From a checkpoint of a small transformer trained on Wikipedia: 13 layers.
Each number is 128 + 32 x the weight over its row's rms, rounded and kept within 0 to 255. Layers, rows and columns count from 0. The size above them is the row's rms in percent of the matrix's.

# layer 2 attention key, 32x64, rms 0.167, rows 0-31, columns 0-63
size [ 92  75  88  90  99  92 119 125  84 103 100  93  86  92  99  93 112  87 105  93  80  85 103 111 124 112 107 110  89  89 129 104]
[[148 126 127 147 158  93 149 101  94 186 125 136 178 179 118 102 127  88 111 133 140 130 145 123  40  26 146 152 187 113  86  89 195 153 165 147 116 110  99 108 111 137 154 147 125 113 103 108 151 158 101 108  87 133 100 125 179 134  85 106 134 143 152 105]
 [153 135 127  76 125 115 107 139 111 139  97 147 145 113 157  50 103  90 128 112 107 197 151 137 156 116 200 179 129 162 110  96 175  93 155 119  68 161 111 109 142 115 182 135 103 103 164 190 141 115  74 120 133 193 133 122  65 131 113 154 119 137 138 161]
 [132 146  85 128 138 178 144 126 155  74 152  97 120  69 102 141 150 144 118 203 102 139 170  86 100 153 113 147 119 102 120 118 136 211 105 162 165  86  65 176  99 124  91 115 182 141 172 109  99 109 119  96 130 126  98 117 198 132 121  99 167 128 104 127]
 [ 93 133  63 152 124 128  96 133 121 110 141 138 173 122 145 160 110 143 121 157 125 151 121 130 215 100 137 138 127 115 168 139 103 168  54 165 181 117  93 162 144 136  69 162 178 118 134 109 118  60 138 136 119 138 192 131 174 160 181 107 104 157 113 176]
 [ 95  68  95 159 140 176 145 106 172  97 113 115 180  69  70 171 143 191 172 175 102 108 144  94  91 122 126 102 119  81 175 138  86 168 107 127 126  85 112 135 130 131  68 125 137  99 108 107 115 107  97 150 137  86 163 160 187 102 119 135 132 103 103 122]
 [123  84 182 128 160 144  80 142 116 121 111  73 156 131 103  87 143 138  83 108  76 124 146 129 107  96 104 112  92 186 153 139 160 101  99 159 177  82 107 103 152 104 120  89  69 127  98 106 104 123  92 128 143  99 114 171 125 118  36 161 142 186 166 147]
 [144 165 140 144 125  95  89 134  97 150 153 121 114 220 178 128 111  90  61  66 124 162 119 165 140  78  94 151 130 174  84 145 168 114 105 147 152 111 115 132 192 155 155 122 126 119 115  85 110  90 110 121 147  97  85 103  76 138  66 139 130 146 151  95]
 [115 128 100 187 165 156 131 110 212  91 104 108 177  83 129 105 166 154 160 158  73 120 126 102 122 125 124 101 102 112 124 144  94 146 123 112 127 125  96 179 194 139  39  95 138 156 126 120  69 125 109 139 167  74 121 179 174 124 132 132 144 148 148 148]
 [123 165  80 127 122 105 155 104  60 164 184 152 168 120 139 146 123 127 149 197 161 196 118 112 155 109 180 153 167 160 178 141 157 104 105 131 131 116 141 162 117 123 102 123 130 177 158  96 136 155 129 171  70 112 178 116 188 165 105 140 141 132 159  75]
 [143 134  56 167 170  73 153 164 151 174 104 135 127  82  90 139 148 153 130 123  69 169  25 162  96 158  92 141 139 170 139 165 131 113 114 143 146 113 108 127 126  85 118 118 166 163 102 150 104  82 122 152  66 157  97 133 123 131 128 141 137 147  80 149]
 [128 108  43  81  87 100 104 110  55 144 133  65 120 114 124  98 155 109 156 151 137 155 140 134 166 190 139  73 130 119 129 124 138 111 113 197 159 123 118 139  45 126 189 100 185 170 140  92 152 100 137 119 139 145 149 123 138 130 134 110 148 123 118 171]
 [111  97  94 121  91 138 166 153 113  80 121 142 115  98 110  98 132 113 121 193 145  93  66 146 159  99 101 167 112 145 172 147 161 129 114 192 156 149 167 187  92 155 142  95 190 141  34 140 156 135 151 142 155 155  91 123 126  84 163  91 131 145 141 134]
 [153 126 123 147 123 164 105 116 194 105 142 103 125  98 128  47 106  95 156 133  91  78  81 100  77 121 180 122 123 147 143 130 159  84 125 181 161 119 135 122 117  92 128 118 130 134 122 178 108 148 199 201 112 103 132 128 134 117 183 151 104 164 186 172]
 [151 156 129 171 132 117 130 117 134 109 137 155 106 154  74 140  89 143 136 163 126  45 184 153 153 141  71 156 135 128 130  95 111 106 184  64 109  69 111 103 165 123 139 175 127 150 110  88 122  67 113 128 117 190  91 168 101 139 154 139 116 161  66 112]
 [123 132  95 118 128 109 144  72  98 233 170  83 152 117 138 118  95  91 110 110 113 122 139 129 145 126 102 142 147 149  88 136 156 160 143 107 118 155  93 129  97 102 136 117 190 148 190  95 133  90 138 158 119 183 107 105 169  88 138 182  69  75  88  98]
 [ 90 168  54 121 115 128 133 102 145  52 159 197 139 175  47 124 122  99 180 148  99 126 139 137 127 144 139  75 132 133 102 164 132 142 141 136  83 149 131 145 145 174 164 101 136 137 138 106  79 129 124 176 173 186 118 163 127 115 126 127 127  89 140  68]
 [114 154 124 154 134 152 134 160 120 109 102  91 126  85  81 173 177 170 117 208 115  78 145  87  94 170  72 135 111 117 188 158  78 120  78 177 158  88 103 129 122 115  73 133 143 150  93  78  90 108 158 125 144  97 127 144 140 139 152 133 139 163 105 173]
 [143 102 120 179 115 137 117 143 118 114 145 109 165 125 149 160 171 136 119 125 136 107  86 141 121  83 127  92 161 146  35  86 146 200  99  93  77 124 110 105  88 142 160 134 139  76 133 155 133 186 110 200 138  90 119 135 178 139  66  89 155 139 149 102]
 [161 122 108 119 110  85 153  94 170 118 101 119 152 151 140  94  74 172 124 101 136  98 135  84 144 206 170  99 124  71  95 154 143  95 130  76 157 125 145  99 122 126  98 157  79 156 139 128 173 167 137 122  94 185 158 152 203 123  84 128 170  95  98 104]
 [158 159 112  92 161 107 101 117  87 145 104 153 108 171 167 137  67 151 145  60 138 149 142  69 155 120 167 133 138 144 114 129 146  53 155 173 135 171 178 124 148 147 164 176 146  50 117 129 155 127 104 113 138 182 134 109  91 143 160 169  93 108 152 158]
 [104 132 139 137 106 157 126 120 169 153 158 121 103  66 122 101 158 123 156  88 117 119 110  52 151 171 118 123 141 155  44 143 115 112  94 121 101 184 179 156 191 123  81 131 105 156 168 162  82 134 129 181 139  98  95 146 166  95 122 124 187 124 168 122]
 [193 123 146 124  92 124 150 154  63 151 157 131 116 122 151  95 110 129 131 126 152 137 134 142 184 141 163  84 107 166 114 135 177  98 141 141 155 108 140  78  96 129 183  85  70 105  90 142 160 165  75 173 128 177  70  64  97 108 122 120 105 179 128 101]
 [134 179  81  78  84 122 126 122 121 160 109 133 152 176 171 121  71 121  94  70 150 147 104  84 156 119 182 172 125 119 151 139 142 112  82 153 151 128 149 138 107 168 180 155 127 147 174 133 138 202 127 163 116 144  52 105  72 144 165 117 146 140 154 148]
 [125 183 155 142 136 136 145  67 125 101  90 171 112 179 127 149 131 127 117 142  70 157 137 192 113  91 111 118 127  89 140 139 138 169 124  72  62 136 118 160 157 134  71 111 188 138 160 101  99  76 138  91 123 123 162 196 122 136 121 152 150 179 175 109]
 [125 158 161 116 134 139 128 170 146 123  87  83 104 121  95 167 136 156 120 190 117 137 132  86 120  78 124 115 114 136 109 125 113 163 106 184  80  82 154 126 235 132 122 100 163 100 123 111 143 148  50 137 142 101 112  83  73 161  98 104 147 133 173  92]
 [120 180 105 128 123 135 121 129 101 106 180 114 110 130 172 142 121 129 135 123 150 109 163 167 127 171  77  96 140  97 167  92  81 141 164 165 106 150 131 127 208 144 147  49 143  90  79  90 105 110 128  93 174  80 106 121 128 165  95  98  94  80  71 104]
 [152 202 169 110 136  94 143 146  99 109 109 121 132 180  87  96 140 141 156 120 169 115 150 197  91 117  76 112 180 101 122 123 137 126 110 178  90 129  90  93 129 130 100 131 102 127  88 111 131  48 189  62 100 137  99 103 152  86 111 101 140 148 135  93]
 [143 144 201 126 156  90 149 163 175 150 115  89 176 105 136 101 103 153 146 127 114 124 130 172 137 125 131 121 146 103 108 110 141 101 163 136 104 141 137  90  43 157 168 180 186 100 159 102  59  73 156 177 115 169  80 109 136 147 130  86 142 125 155 160]
 [116 181 136 167 130 135  42 174 116 144  89 133 115 143 172 170 157 178  80 173 121 119  62 124 152 151 113  59 137  97 126  85 111 185 133 102 157 121 105 106 171  81  66 126 116 143 168 135 108  96 110 118 110 134 127 104 125 174 120 166 148  97 145 110]
 [147 111 168 131  62 141 131 131 128 155  98 143 148 145 118 120  89  78 150 101 136 115  85 134 154 116 137  89 120 186 136 107 124  90 165 114 192 104 118 113  84 145 162 131 170 157  43 159 210 135 126  80 109 111 133  90 144  67 158 163 106  91 154 144]
 [153  65 133  96 140  86 107 113 110 163 122 116 110 153 125  59 146 123 130 120 122 140 153 154 205 170 152 175 128 165 142 145 100 110 109 193 171 124 116 122  58 166 171 109 139 162 120 137 128 178 178  90  71 110  83 139 162  81 164 116 141 130 134 156]
 [109 162 153 160 116 168 143 128  88  99 126  50 178 111 155  81 149 140 174 145 119 153 150 170 112 190 124 157 154 149  88 152  90 122  66 163  65 110  79 102 148 172 159 121 137 153 139 124 114  70 155 167 155 117  86 161 119  72 114 150 116 114 129 119]]